Each number is 500 + 50 x the weight over the matrix's rms, rounded and kept within 0 to 999. Layers, rows and columns count from 0. Numbers have three digits each.

# layer 5 MLP gate, 1024x512, rms 0.0231, rows 694-802, columns 384-511
531556529469452461477487508480555450576520511469531508458454489467494527532486394514477477592456481480431518512526502583502469526489604547526518453540480505464525467519458491490460493510512544468518535503499544452504542582546497439496512524543530453472448527379471456492466522502461550504500533506481441495453426494534544501500526536515499378522562491472483555481531486509519518358521
506443495414462501398524484514461483558440500465584411504470472478513573466475474438527521523540519535516457433442541490440549510489565523482483501475555538439428487421472557499506424484462514539528458477533494439561470545523449530440437536463544529427502594425511513481512461536455540515434620434459464457517536518472467472563528512593420514456407481466529473495518499508473475441510
536497442481497566504517447373460431544500453400489430568519506490492547509482520546484535421538473502551565538428598521460486446559455532473547507517462517549479389499498425538506491508533488466526498519516511511590538567529540530483526532528496522509432473537481465412531468521483454492520449417476582494417496492539498471518527545515549471475549436521462404485455486520488566594453
475562472404559528503622473468458432492468523516448413442515372503476721482450606539556477494544454466556577380524491388520365577501520563431495447529409458435439468470516539505510509330466471566551538485505522543546429408327505504574535356388524573347615500459426523473592410622489339481474459381438449506462491402494558401621495521496583575489548511620546481510508406546548479600583
578646489617439476517478446485585469442570486572556514453497534530572557556538480504603451507548454520469413490504457498432508556506477499520483367560355464588482517422576521576558426509439497491492414447508546555524500577432530476506448483455548493464419504453468635553531513506493431473555482548492391506472443549450538546489478557599553510600475517518499504484445524450526498416479
559482429524466478366466454497452409526518458478500577544566531520562585496445533536472505537569480585504528509422493518494474343490344486523604632496507503566417513451448445407503530505499425487525476485550402548510469431515369576502513384486520410531589500603599562555522436495551582469412554486508549436553587435585508568469461561550506516448560409535510455537539431483413426531444
507551502487501514558433532585602460468494584570572455454546509430446506589572499416531450604568458535503528571462502494483547507509483490500516444469511459437395523552567494479540570510532539530464501498525523488461403510512486534471573606465470439510524553482526515493407507422485597547479508431561541533489375506545436615594403511438448486555503529520483401515513520534550505548545
424549522470452491388499450570550492480412456497567508532481542579463441539580543435502468459558498530497501523479468569455529506492449547432447486538512526578461496427480554530573507582518417578567505505513436524494461447516655498555553481487525435494508490490566556507531521528546526545461577530481517532427571510544499481530454477474516568483552389534496510567452533455381457495489
529476512473535535500558540534445490528414519508482469516519439347484484518568527524552501478508555587556565493456529434468566448339529493472518598465508507599647480498585480510573447587534485375494472475481492603488442535581520476541510523546516587450400430569566586383535403482383479441452529476556538518443481535512524468497400527515401509491498511550523573618506401477448551436460
439469556529562434495518429465467442422499474530519470507442495541449505489533488472455552489527500450501502483449457495475507528517489537446399394482555481489481498521509492474470549510463512471496465509523536485440545588559529487491514508527498457518493481532518474449520487499534555453544465484434469506426516550460510442480563510495496515471505457494525525405463496478494514492502
576479408520480566444421556418449484520493579446473508487547578495536453496500493480536514478482512491536444534518471488556467511531480410466465408573481501489561559617529502548489548492539522490400499509499508420568581466508498467541553478494530513458439465496575469521407476600470545509460477489521515451539538506534550587501506471465494472510485528501489411493485474525419582446552
422521575487455440472526483504537518590512493504513405573449583465566554479480471478529506549523560537557500457511536503597509445436518512520452425536532542471470597630500499498534407487551480523593417447472468521480470501543492521552482536522481548433501505479581418549498508465513513458510527527440498514512493540503418466440522559397490472520460472473464497549512503530497529478478
502518489428453462413570472471463529492455489482493602403452525516495507568409461545539498508395499581501457434478580508514465448510539520429566575556420481479518514480488513472446446493386480503466436496504467544528448547559534545582476429491500463389543544584448573558572531501578598476487586401477487517500459586537513480582423548564554485569527529495543503505505502448415490479474
474570407464493432536447574490443549494440471558582546462556544484397541574518502495470415568482604506569556463521433493528456454531472490540520490600522513451499490501606603566501528452457426488483492499507496416524482398523509438441524482564517444429565562575514482412488460522468549447508512533442507512480494469530495513534442481452444498486513507536487522544483565591493497468483
391562527498572528460465514610501437449440499531520521553534502458540579472553554539520543487494444631513530455489535536489475460593493558564493520537538500479483548498483590472472531513543496507457536458495446584576516421448420575473565479484498531504529531411559537661554495579548576449421516577377486466602436499430470583499439503527461423498486414520435544402459513433439539599509
512539537588530500524492443455506588572507612474506497446465520470360462512517452516617513549500684552462567484481382516560468502474499492426610570597498489559466554538553462485546535508509498438455500362548547406491569686498398519573429490496597531495445530431512623544517561490571567521510426533509541544613574460454480554458538581656355424525475525409522521588625496499500473516524
545468497533500481526530562538516523538475512576507476425533537475513475536533505529507569499569555541492474472578485477529457511535501554478441529461481491481438538409488531543455538532546477536459544548517523464562526500507487520399492476427518491494509510577589480576502474548573484518438500432484523409550517523464438514521532485450469523552434490572491529507485489515547491559493
521400526494526538485510575531513548531565524510528501381460556529485481525501462519537609581444472451533477479474513416497493490417576513451472483471535544511545507541482463458542497511489471518482530461442514496478529599515444539466525471502474553510523540501563476489411481454538521555484463576547453459548534463560553547455542499485463508549466485483469502450431547470496518464478
483499448538559460492543465459438528577437490595453500508522449471430563510518544521489437506440530511580587464580336587549520496521502441484567502634436485560511583519483466475401488449462371434508490516567524557577522526474417613564494490546492637472541604527540496483555539383491472550500458513565541549453534427497493500593467579516431482496598451467444432536387556489456442476496
528445549566395392478604509434492641564507532430473479515505518454513496533500535464593363572513574559535534510557517569622479456401613458519451519547498566598590576479579529547551519414429480481443513465527472542474455486491516401588481496516443384581404462530482493473429473541668494455493590512490568465597580533512460511488508435542547505485571555575584485546595510471451508405433
429567561512475492457501421460549590487558562368495523486425529461540526596432542486536568448502515529453461510539509553504442468538421426489525540490399538565446531479577442518532462441472508471537488462550508553519487501463609399579464523534497512437460504561456551444566492612460551497619557471441477469536419548530458473510373606596446441507429443539442471587365487576502544516521
391499527454573494559459425517495488463478548490512518496487506458433559552427496594473521464469565598541593517422490527455470516488472484488505537473408487483513485405540454525599516536508532499451523453530584502477530576615489503498521531534449498455508629497481618516540595528610546471444521508566459512496420473518462540472394552575520485561574440543527569431514453445516486419511
512593479479508582468476494429458556574468462419480546506456517525505475470514512472473417494501489527455577505499537588499499586539467503436473520561524572512484545539544500535520448470537566489509534470475464457561477403548524480503528585507594551569509538491433464501493479489475516530537507464401458451425449495479486487490379427510557489582490456502553460502516505543488548466506
506548493538532557469477520483535482568435624551491553523489485417504574532514523544564574504460437503546526456513379464513533481419479557492530483502525455454478538573517469478517457551446431465476412460555579456498512541492407458473505578534575523503461502534521483483473502475472566498494489500529547518514461509475464545430545461481492486586581511483573520579544582586536561527459
491465454564548439518503477461474523553467598532487382503484522438485548444519520539580601475459530518515472530513556523516528403485485524501556494585590421374476518528534438489564490519538500443464551535558567450532498482523483477532517550533585439502462604413590506457458545454524529496427508521576437509560541512543514494514448521454445506506432423437515501513509527540489522570470
594451470439440460531536412491541489515544515473521466499490474534520470577525429512519504508495576563540492511519575506531452436428545541483535460519452492502459468482515557432537551571461461571460442469555445545412477502467508520501504478548475529518491513542520509462489562537539509520460527512442571536518488538474409382517505569537471539406642487427439495487514502502450462438471
498535449537398485396554503479547526487438541512490484560511540414573493485512527527561542445479445546506528458529471541506491508533505502450535524451535496548555478582514469580501466515534517509486436506469587478441473535520550474470584479445428449489492613468549525554535481523498491569532472442558484483412477477488524426565412567480491472506418458491536489485574517484527564494578
497439521571575396589528582394510549526435502478442526593557539512545519458465477479507528467624552495523533503496444492542536527486544487545487532560435469522486535547587516623554448518547460478496532439537542531485461477544510499454421465505461464400555548570562511493460508476529515546470543506535490481530541446552489461435524480520435560486510516490460585420587573495505548463570
503519526441625527497468521512601447544458478501557510454430454499534536508542435467504518501510525412566500482543467516419483519518486531591532517482540457529409501470438483514428536415672506467460464549519527443563526551611572547481492500454472499521444505505444514491529455501469542430532445524496515431472465449505507514466554494572469487546478439576469496563481430461566490560375
449511519496419490453411525535497501510487497492492556451470463543497421578444461486442454581532477532455389488531466453541421425530445502476386580481450491538462510439494505522584551528508493525445416573540512521477470444453505474473542519526512494514543491569609580531546525468573513400534455551561375498435545509541480455435505469428489523468443509502518503581485538560524497474510
506545566426425488534394530520532413467485550458432415463548446570424471594527567503558503419347490590588550482499530543511537444501506520510436474551509619539447511527568477520562424495377402522560559590534492514542486451521457425479575445541433473507489473583441380519520514452486397550412631585452538492534397463513572460477459516465478539534597491504495457605419561615448496482423
441553404530641495517480540435356565517436458483495526573636523443427577623465430529365521524422390497656443447517469464462458458481574409554621478569585519387406444555536464486507450453450525428558539465556386525509517451577579510520423547559473534428456475507480515538522484368344564485469516537393571552451542472471522395548455454537420338506486436556529418545470488513427514607442
504482594486518557478522479573483466476476549508414441496498516496489451450420518514565491460409434511500422514453466476513545502429571471463438490536478610574432506497547567596475502543494448568530471464487517476461523429499629524572454485621582529420448563504444406558546477576465517561530535527480529497468474626481578549458538464491490518608457435469558529583474489474480453473479
502376570486552502455552439614504488462473532578507482398606463495459541537475537495541529451478441449631557486574522559539479523469421563460448472543403518576491492489388493551512447489466499516516477482495489567642478443471536542528445402496510495469517515463496570574542488583545573480525438458621423448495589538479522428514471557451473529580590430556513456466436528569474526578461
440490488505517439520517507473414398497526544574556451490453533513394432587486538424609450469517518524556495495467467483524458457427536559488509522514602583516466496474494547444568649426397442675504424434591504505539414457508501406494498529548530567483494507537529458531591430505468516329490481409531487551559543495445612578506602433465529459516570508611527508590491491575505498384471
497502540436491477402474549485527497533450491443510516537497516503438584559475515497529454505497526579361443477539505586492457503495501448419487560476467541484601532472501494414518493444490502453448518531493449439533502493468654468487546509520520513557442520494492572419465469487530451481541548516512426509497560519523485526422445471514476502520554518434507521563464455496469445524501
582508542518461492495554533523526543553549521515535575531515473577469444417541539496462545531517445551554496537440422493488462568471474537484481505490549511444476518575505631508490439438480478484571453466541462474515572470562547458485513404514458473518559459501598443487580448451478536481513657616412478504485587423467475455414550512443399453461534512566479531405559526542513515508486
530366511391519522391527419519535445472576557515558480531505481481503511534435421584488550470556541539433434500565558430538477543527532475442564459503486571545525510614465559600486528524518475460456415550505499465469549510511482496550464516457438499386499416436519501561382580546591624472529505542513401415587474497469422529468446547486410463516435470505476552505489549527564465469427
510483509593448507560505552482493429490485515480517500498600500469439524437528533601448570445501444566599514476363461523455449522434560543491564505524539494564491513490550473436586506465468507548448396485545539482521528492431495495576418530492476519494477491423532523526447471573550518409376505478479479425499449482642482546530613466474496564487516528603559544578513516552551556406444
585520423474435522480509533485566553607509535499516461472492569525352470533369535508516590606539514510379610491548465575468517462534560515470434524592513551514430524508516505469436583463443457473423390467515484450506509508502461579507475590513489437536464533415523410525465488472527461493475446503394470540413482449414527474518473525523459417515553477595459553472591513524508417503487
521507492504519500540515556575499492432484520496455583491503423533510509537520553528526530638532545490569597519511498469457461550553450493485434504574505536556421563504414477536432503462405489490466510477486596526520557546446463531541470434492535570491499421482505531488508440470507544563547439533512408524458494480547507513555548438462441516514537564502419538527473586460476487468496
570480497509483483442477481554455523558443531541465556434443487536450542514436539541511579555517502492318531529504420525499523497430593496476431588556487536517608509610511508503499562479480475541529475507522557550485560509596442445376549505493494528548472496567641437490465528538547482533469517472566491494539427490588527531527540463500426545493484557436529518651563525563521504391496
504508474522473453478446485556488493484456507489479509557517536483471485457476504536491528519538499560391536586494559526448439555485467490593510473524512502499474504512554521549493487475496498510443471439416535492527533447549538533505538488516439437497514541381523528482425458485530517506533493498505495509478454548499506534458468444490461502527469498465477482514492570513516535525533
446473476479558480543517518543553529467455522491434424479577559439515533430535469541507527561478532563463504509572512534542490572516524584573499501508445473538498576504505533447473543482521522491417509395493444410424464510642493416532507503507478491447480565472564506445511507462601494536556581433561519549540423516549537470530526499562445497489523531504492533435545595526543496450480
599405474465509497428543513469492485477487604508500602479438508436540482636545462568425547521548521539531461515547507523456489514447537508485566527550377419499502596423494579466520476526523405590459516524499510525546536526511509446563446406480446544468425511481489483474503495564584409545519544461565547430486459571450486494502487488533466532499520553522482504460499456522532505550471
550458428458483500556483579401480584563399536463511525533473428591468624505463496524536482514496526476561530478522474462520530426486455492439514552520464582464521418516554436541513520539511486486576517507532527552513565563560577572563410498499516528491532489539490552571415440502508554512517527601484539545535579486486484462496546521441418417502560437492419477441446545446444455522568
530561507562514516470548501487491532594459532465576559423416547526442583472520487509547429598485447481488591436539386555419468552482469569442404458543505410487461491510522550469554367464533399568497424482445564501576538528478489494419434602556515471496497538499519507530495434510453464537480431630478506442547591479471507476530496524570486495533613503504490538450522537493494597458535
456484572408429394492482598495528620529418531582450474466476572491439475505546488525547446494473578566484507411492596500530473494575540423547506485476527498517550579610561423443592476556498469435556449472553443504439459467529525471572499468505536376457511492522466479491506506516431514471607522586481508434578451551477479344512390509521546496532482501536522485463506457508462515576427
455474467482511506509525536450438460445456527535476562445452514546534533464497461502534491461497467443503486507510427491516523531555524557489428591542442563480487486527471503500528491512486450527456524433565510560525439598453547497480443501537452572449533455577488571542474484551501554485452577514488482515494537443560501510518567402507459518473523471521580568511493543494541575472467
513532503459442496458512569463458453529464472533437520494434449499542494412466496486518449474476507564586443373487466472469495447483523458456495549508490499425517402499543503524501513535483485530492613433567523576479492470550512500515457496449503517497526503584548495516591460556545442478472440450485591551591546495494482471400514509548513555508514500547537547520486465531503517530474
475519441500460507560458448493506471431490620587557437497442520427525544502438440481570555451422487537517420463441470602503529481514424622473495518541413520445517527499511617496505483541548476493512497456458472496460532557498450473588564478522443477546472532413413526524552534523572531540454537430590501470427474499484540536440530533507478447447600464494417446486415449541447461576380
440448469538548593463491383551416425499527471551519408470561613509490464533411458450498498517492498458451444533501504547460431475488411488492417496540519524433539520558469608500374508451555484459493393493544522436503533513520542532498449583475507577564484470502543445488462566513480476315449491480487487444426501557543488600548511592510609417528516496526522544462463371523577503491649
567482467486480470432496501490414558586482519441583488479565585483526481506430507642505440524434534547489551480470490464523496406538429428437541409538603469494544411522524553598560496497447508464519514511534473549506574437504510488477501533559552504486510581496481517509435523508551496418459523515376506422500533565517523529576491518485502458576493526531518441531474558513490586450524
556513412442486533541521407529430552503499633485578534491541524507464610463498419586524475487402547539490634569504561504475440486476606430489518470517450610513535445488487481519490551540469444457457506495560503576535496490567496495496574404551511474389494484454542476553511523447539488524535492479470510545496442560518561529506428579472532469522454501482503390499551447504537516467587
507581549495528440540543545557532499418471510499610485530554492452390439499474393417578459600510517512571427470501435496460527499469449497521424509525447539545519386483467545481489472415500490455497532458503483451572293527553522378493526541449458469503480491558519542534594509431486562540549530483497578519482505582387566471504403522486474480535472520489529425533611491471514583487492
514580493515461490429500511503535590539456461491577446480478563494504599541492546463606472478425525492531536452514538469497578453491492470521429499602465507484477572561526414456552455565413363512529499494525496483441467552443422512547518594495528441533465577489536572530545495441481502549411519538473581461537523524529474468531560544605501503550523482448538493503495596552505547530447
490542461536459439514506617466438557522500510511545542495557532472487631484469512484505520458512489527523500363475531495431501505480589559479500469570529555523445425442462506593512562413497456564496478461509491539604506509481475507538395459483507570444494497490466548530558421529482515451492515549480601522549471423411475459506483509522420429487482500585483435569491486491482526503421
559465498434551522490553498451533509507548528518527501495518538455437550456434519502502549462480527472520536505454581504456464465462508538489530451471559504527533448584509466476544527480528546461510500514470536491493531536514543517564499481488505500448483535533489499490474556527473560469513519380426540506503498522501488479460538535524456481500485518504500465529423544480529509536459
465446483518536498514504546452489523467441547558485487507477522467482524423508537573508543523521533545461460465520426559573494521535563548406455558531500497462440559509493584563460477502474436569496482439538563435471512542464524452421476450527477544469521523481543565537518474439549474486427517531547523578607552478475487529522548576517472561516492423495499518525483551530533513490477
485430517533481496557505542463541607527487567521576482560596455471439504555550603463464472445483491499477564430515461482493549487511534433534335424479536607515501466473581557562530472503608494591669571527508632589438445463601548485452511583452565479506536565571493621432560546558518505429500504528452501541441438436575444478507397565555497495492539516485465475542535485507513506466536
535454509577448625426486508511483446455445582506518433459565511567517562604488474559528542524488508499458460445547537501532498567535520474427408446491412481511490530486495484517443477529491442541439494492499493517557521458469494524514510473525492426386415503510605521454497499555548379513465478441359467558430528487506550505617509452555481502527490514558483448422522518544522461458470
524496528497422429561469472433456540494427480425480509500557474472443438546416546575407599517481535429535527503528541504487443461580505460504538530466506471465419480488474543470498475523455485504533516511457502546402549488474486449480551582550499469512462514546559474435584453494506499517637565524514497609533534570538380427484446606406495552484495587462592609474473432565406540509575
522481506545512544509492579526521501553539544515572516529459486589425484455519521530602500534487448554473497642458498486525546491496560466538533541504506495596459532443533609528571497456476349503487585506558500509532486513425586419520543406510483443469516520549595451453475545498576433522478632539522501457524514477536524526580537464548536464552477476493491455642517646587423522551486
535454531436519474576479494527560454499473489571531552438553536465479490448469486573555507556476526570490440569532534567551537500589556408457443512496359543520439553546541481502467464544524494517495546452477436475459543556511418501543540509556457552481485549493492494522544520460531477568390564530505480513596487555524470547560487424439484502517568505399443554477556512491508466522526
445563457552447453452508464506544480449480537430536532514537532476468549483498522511491466430519488481567470525495539476461528544433520525539526494563537464504455469518469463558501556509502464513491521450584541535519480555487508632598507438516490565456508577529488601525526462549568540483473568454499489452507471485430516512575441484588438372564499448588525482486488481484475567533526
578437462535594517450527576472471572479493533435439498570499545508489531502548509539568469510409538531511460531499458475540482455540504527523587504540490539429426505526406513511519585493405481502511543453573505464539469507400574620543505524497561518441515468606427573473447490520490407496430524565421475434464514545481443465511536527455450516461523504476513423443460561493457537559475
458514524481613534441572493422525563509416574450606546527478510509547652594477530546507576421513463443444468461451449458454500523495497460535479505587452515431465523425500577533430481587627451531514531491496518542570506419438401533519438513476500420467526594562449538464519460613517599511472400536570516516554509517446528558575544464509429478540601476388406433523471553488504447447486
502451487492492440504501538536523480495481577547510493511499534512457559484561497497568557469570592506452456501520466521597518451504548517519459481526497508451366473496592514469549549522533435596489449490560539492530484507544498501543510530473484557477505496484569483498534518484605543461423499502525514497643550524488516515521561438519456440519465401501470455522463547510561428405523
494506490507409437559502510434537525492461472508476444491455564510438584525492472482446515510473379572537465476432446495583546439485620552456488465468412590586533494557539505556520569470516505484483470451549407454523459494417424490501468545590540512546491435485519395434516561477427522426472510387392475508534529509484438501480438473469611419471537481466591560401511481566470513401514
530496477508477471539498549480509497531434524506543464476487537535481575512557448509443521521617519447528478470526470462500475508460507493452493601525420484479421456478556507503512495495523455565471434434562581550484533508502471448518470520490479455469521536528528467435483516497569531526426547487430539529529463506503507483520607512555500438449533500481475475437577501509433480450566
491547505469559449479439478446468463567442457535504468490545471514524524480512500394603536484569527587417591406551534401555471510528560563472475526462517544478420468451488512627528420599560525579551544515611499613545399422599544468491440518455498443476547441551463445526588520494534530503450460488505551506619444528449494412548547483556461484546553492517432507505578439570457568604546
486495462527420624441584429507507438439527444545570507595444471520543516441497551510472565403627529453523504440524506415377518523495483563449448497524532545532514581459415425516507461437510473496543471456461537526577523552532514445508468433564386541536517465472479479594582508567479428600444464482546520471355559484595531485491540541424503470469518455402481485447406546481514550442534
550489500488521483498486490465499556519625593515526520437520560511464522453474441512507560452525580527496541568469465560574467483541489555477455538542446480420483526557464528546471524506508507480381491486530500449480533541586513508490495499476456479466457582439506509409438495518527492503473501494519482487521506527489498548584584540513500490561450506505495503478538496581520548471543
471388454530488535438535499421476396507408552466543387430553464566520486481477490588559448463531507585490481511480446415563532519530526570468472507514515457369452425541545531439500480518492487601504556446517479507538494457492559452541390452512476477418519509511609493483473484546491599523410462494495549490573464460424439484480478501550522512512477391483595457557520485500537496475496
555453492514594462538475534455447523510481540540416468463511461522451512545503469497569476515465439540544440535511470478544515476463605394438481469623391567554432636507481515641497421475483448510527623455530462559469503483419538486538473466504490479465491573473520500538528490463454529579480503539626555540429392532601562541561486463506493453490540511447534435489469507574521537524471
611460519568464487458390461449499497467585525489547470448559474501494343511502565459598544491490508585550501480561586536451436415517451502479604485530488547574347457440482578421514520425480465532553526461544469528525578481477478475515471483465484440496421490453559367487512434512482473459488457521472557530473501479444521496442484486516433539514486514508516510551489516521456452528486
464526541566486552616487500500522573470581496505496535489611489463538487586448449437523506555461439537482537420470606465557367471514453530606550558536451546638501431449459458581525591434462466566545501503475484622562463478524440505567534405519445554403502435511379588446502487638539516394433530546582467458493380483524467447490406515442498563487550534611472482542536498533537486512435
526527437550452511427571509547455512472461557557560457508404458478416555406511506484497415575425516518477526559511406473556582453449520474553386594486504501537443501598511454485442504395470473506406449436465566502493500617582481426568544561498605454521512628503501401457494521443607517518514465456539493496590623452515542477545454426538470412566540475447555516493550469460493550470503
557574519562464489514520477492534496412467478550504548586488490440451499537530405543595580457436476597488459539440473487546542466492427604369490543479472507539458451555495462521556520493475446483489433558521506522439498567511501598541466467521531470464476439516449515522487557542540431555483471448601495544449508522555478561442403574581611531504530555483539428459475587509546475519595
485501430557443385408533564468439510564467442438437352562456638457546514475524478483439466473379474601617513547529556505540515545502643502384487509513499520415615575514494475466509456441558471487489505459494370521540540510526505460516488567475448517537490583432621552499563537482442524411491632353411596518550511534494520452557521524510506467518524389583454503490524394634535523568444
496479484462535455515493541417467480574498496542522535515538486467364551481443480527503516529497506601578480497466470517537459407502513447483533566590442512580469507480538511478501522444468398538537474410596461504479458472527476515533483489558437575440461435573624450530587469517541473493419556548443607567549502454459542503480474492535467534528508508500484560592562521515502509514430
488461488519537474361500518489505484432457467482526479559480483522492441544551469476554621551571490527498490487556583510433500452464467490518491490575449460486481500472560482519436471455436459580554439519480558534465544512484465517440487493449488512546548490550473480498630450449456449528587516467551585566484474541577533567571473475532530490561531478470413454563539422515364520502590
479629591473626505509554500513554499502542600564523463525508600433443596411551560410549508521560488452509514493519481417451475485569383414501507488525481463426477570505542501539533512500490513471586474486482527387484438531498416544534585533520475444427553595466518574532430478510591454480506540496533446455521521525516496470479522480604489505585474489473559544436548564438490465516485
509461577523481523498546433369568443601511524393525483615485498476500479537405462504501523415556513440608539390519515549538496494585459552447467539590490512524421527484484454606445519499530480479519596493565508509573541486448524463428443568480424491519475656469502596405537504547394535558511557478418505502522448550543554503464450490509505438482474404440432425455459499495414376484546
554444442496493542491561511472540495511513452483549408632563487431404503468448552446540479493504518500432414562486502422512458467501571478507441540555548539508504468508501512506453497416507506515477424463530503465450494528511441499533581531548551452440513462476465431510505484449478453517466454494516509430468439424509487526519487516580528439416562475456598421491647509519419576542553
502521448500468458565532546471397551511456502448487556450466505470408493499476395570483520573483554477532401496519389413589524491422454455454407540542527530495421566585560511450614591384536408564518479377482496543501426513439439423615501383539620419505507619545583512522471418593657464451480514583469509498452452480501522529456488489597581413548441475436550481469566506541432603439423
446400456551450481528622470452573465495428510485477441568477430461472558475495562561459478467531483507531490505474500485502454464536439479462459505559531544424588535508572460496580541455469513495529479443476449522521578516461464472486523470504492525488437428457498549494494460502484441514560421458523542501417478535522516499490409583470491466439478506469530476571500590447519530468519
471410523503554606492472537492513412506450552635538567530515517509401571465477511501514381535441470572450417551577437485520521503530532403514465562468477524518570531539513429490514562522416466526443452493554514476495521479552479556587462438546499562560424567514566441517509533468538613547457439525523466528452456521521509421522441512447447480474586482448405488598435433576424515585532
431597363555490519529442569487539472548413462442526392567640507523443533531479517590534492454448521478563516547549434489520553415391509472460521540601515430489438555465562455518604467485494482466508587560611557487427457458507537436579444518541420403488560487446476531494503420530454558484494659484434577509410487471516596494553494555499565460482476462568523537585548531556509557555510
457527486516398388513598439486491461471496555449450448541561580494451458581383430489549452551454579522462449504516489488537500386417498482433596535573567563546610586542568526573583618490524466554491403500567408548442499466496487369529548456478462403460467488568567457525417372571511516385549617511400594480505483590493560542511422515469493487525563483533477412569533497682504513515485
534519430422451365536534511572551519554500483598565563475508500562457547499506502454499500530369514585477493586525550493522452492528538457489425549487556554570512520566549470498518547495498551528545481532465455498529478429495611468502505489582575475516527448582450371516479506660500511437503489488473463514456418529423530564455436497451469509552525503560466491503472538490619491484450
524564489547425469519520593528513496542442554532468443492479496537466476529490570520564529558350566563436582476526445564558478513485531504501441482534478532501448483553524451579540564549508399553562433459553476510424503524561578479501519508550455483471448478547568553642486488416525559517484562522559561554483541462499498518514431517429472565518513486465490471531454499581561490491459
503485537576521561454509535493481522494512492583509507484543578434502558620457479428439452578443424438529515471499521486571393443511432466544570564546533497615477458451521522464467587484422463576416448526499509484655412560548455423540525501496479462460568549532546495579561498531476543508524432439443396503540536485491499413527439594566414489529574499537495443431542573450516482542477
456544420514517513431493528497487447568509581558511399514547523481372599630447532508454512459481461521522512404488551488512534425383471480556517540539467583493548498429448538565477445454407459588357425555549489562557426498464593534600492441477560463470418513481466527587606383564498489415554474519396539597468493574500559447585464542528477407468599431448507372543549490620500504485440
499537494472549531562524511505588497539476487448545471512576488509525582563551523549499464519439509600463539579497569520501534493439598499430451512546509489529490562524528470512514488571477489491550497421585490539487549519511492450456499555540515481488462500492478492456467434449469505461553502531565559518475478546462532480515399543600441459650546433542486477570511493531458494441528
457527536461608482531490479470509595489479488458421613493557421493434507524506508463448459505460540486478529547535496532450522510472527457446512521479543487529492454544469421556516530543458518416515550440473475553583477500479459545517512497514533530546519477509483491450455509447441517522546493521436473563501575534442505503423516503460454551548514506479472524529525518469543479532543
489574509543575478507508420437552587498518484464476569509511462501521532445449491533447448616517520449562463511506520505575495546480425491460562442555543440413419426457513505465464413476533545482591519473492522512574535555400486507459437444470605464455515497469517519454502506491493493502435426564443411496515563496487509473514409535489519526448422527381537460502447515402492574549550
435489538474529467490541445447536469572491555484499487550526604555442500465538523507584434543560589522534535501472483475553455449561492476522462546545497553424395479518510450598504535527514520553576481460497474553511490498495538511532482549508576534498564488527531503496517515479469490408463449573432514423492547503515459584546410523417552378558545480515531501559395536477519458533518
530505539563514463527521491500563448531524537451505506482484595468436593530439435474520428551529489523450436487443516496424490537500547494427472582471484515537435520491527561549583573536496525491473483447504532513462555540460566545561523487518472459498456572462553519523502391506608606484451503524547497535549475535416604451456565508660402473539444396520498509503475568473523499499526
493524555442470467472445524409567595369437494494514434429595410492453507491570501427480481419590563465574498489383502494557534506477512487467500462502394587473403451517619542544427493521428467616548539469476534476451492523624577498620480530511456510423568510437531487473507520560508417557429606516598561457502559451537412497572468476443512473474539465477476422571482534452435598479543
514515442529587480473497444513445500568515516414430437474525451524509489559527506582520468540442510482532537540550438584466500530412463588467479538540502583443485364448453522454484458523444497505491437428575497556469508495522433528482501451467418473590413550531581543553485461441502517512492424502550528526497527536486479541506539488434496509459587523448589488551575476503396616520536
495580461525387540540415448447498571532486542465482406387596395463527429447483545514557500564416576443463481519463594448482524496380512538462515371484408609395490535597529551563508478579492510444489577501522502621569512550469610539488474460473475494509476470418410544424468389500519527507542495626490383538552499572576486515491520514512474555490435492508490566479474546515494530500453
527386570614461538543504472555509495585482509477564422455443449475438467475509457513540551512446458522442466489551478535552522524449611543452522468486585468456523496556508507465464520459505482424555527535516488574469456521524509515517612538472517472509437530532405465410549485467489429430618469566415480548428561504516459524504454621387499450574436542489574464456494524561491450580504
474550540411541509461476402546533539514493451534450500525498476488476461482477467472455432527468608498513547537478495577470544476530430514451515542537515573402499488523446461514517497508529465499568553510619420449545460547517573510510507507536494535522463553511489579539556499450481518493541462629515505474599494547533490432552445523495494466497550406461422454534390493471459524544552
594470482528526544510522577518477481480533476539438466533467565611561517514515545570527551479531482488561593500495542547509512525526541607512511494560510499519417432433393533514546447572547441555520529565513418457554500537454512521458477508475486455449536541510571559540630442481577513521423441537490479562501488438525555455486571482554504593466481456482557480523477571471566489545487
581465518476471495458497476651500412545492498510533482445486511455451545436547460490457517461489533440509599511481536521497525518550432474499474539459452527413493548426494509603464612420526509542440535556474603506460557480484480451524421487623488621416521500518557527512537477499460478434497493545537436478376540506512461545513542510457529505526454533426532550519526357492586425362461
556421364501533478550471465510540475508445520583404491562572449472567529481512580532529525544506528532521550509499502499538502519468492555544504476533468538479517454462515463429433467536423443530485607503558591523451528488522471532492504422498511532483487540551456437567484493479491446545483603508497482558437433546567567555520622480462475506519499485397481496545539476538436547502575
572450473495524488475459558481504475487484501570519505511467564530416512559518495504514499462328511615541485550474520487556509392440490511473535576465440488490492549497478511458542580517529422543505471463596430518473397533501523440538482452506535541479431511539534525502568487569452535549499505405559590482507484489521535587462411505461505498491513471441535515549465544617422560504513
567512516491440516573530457485540447557469597535488492552473593571409531461472519512559412529390525642422496631494477500441543514500541454566460538518433452476411546602568455544495534465438441522442418424483513479496490649576550528627453462528493588491464604438590501592473422505567534537591518575489461472450457463534595481421483519505477403604487433429482417494482563484596532571466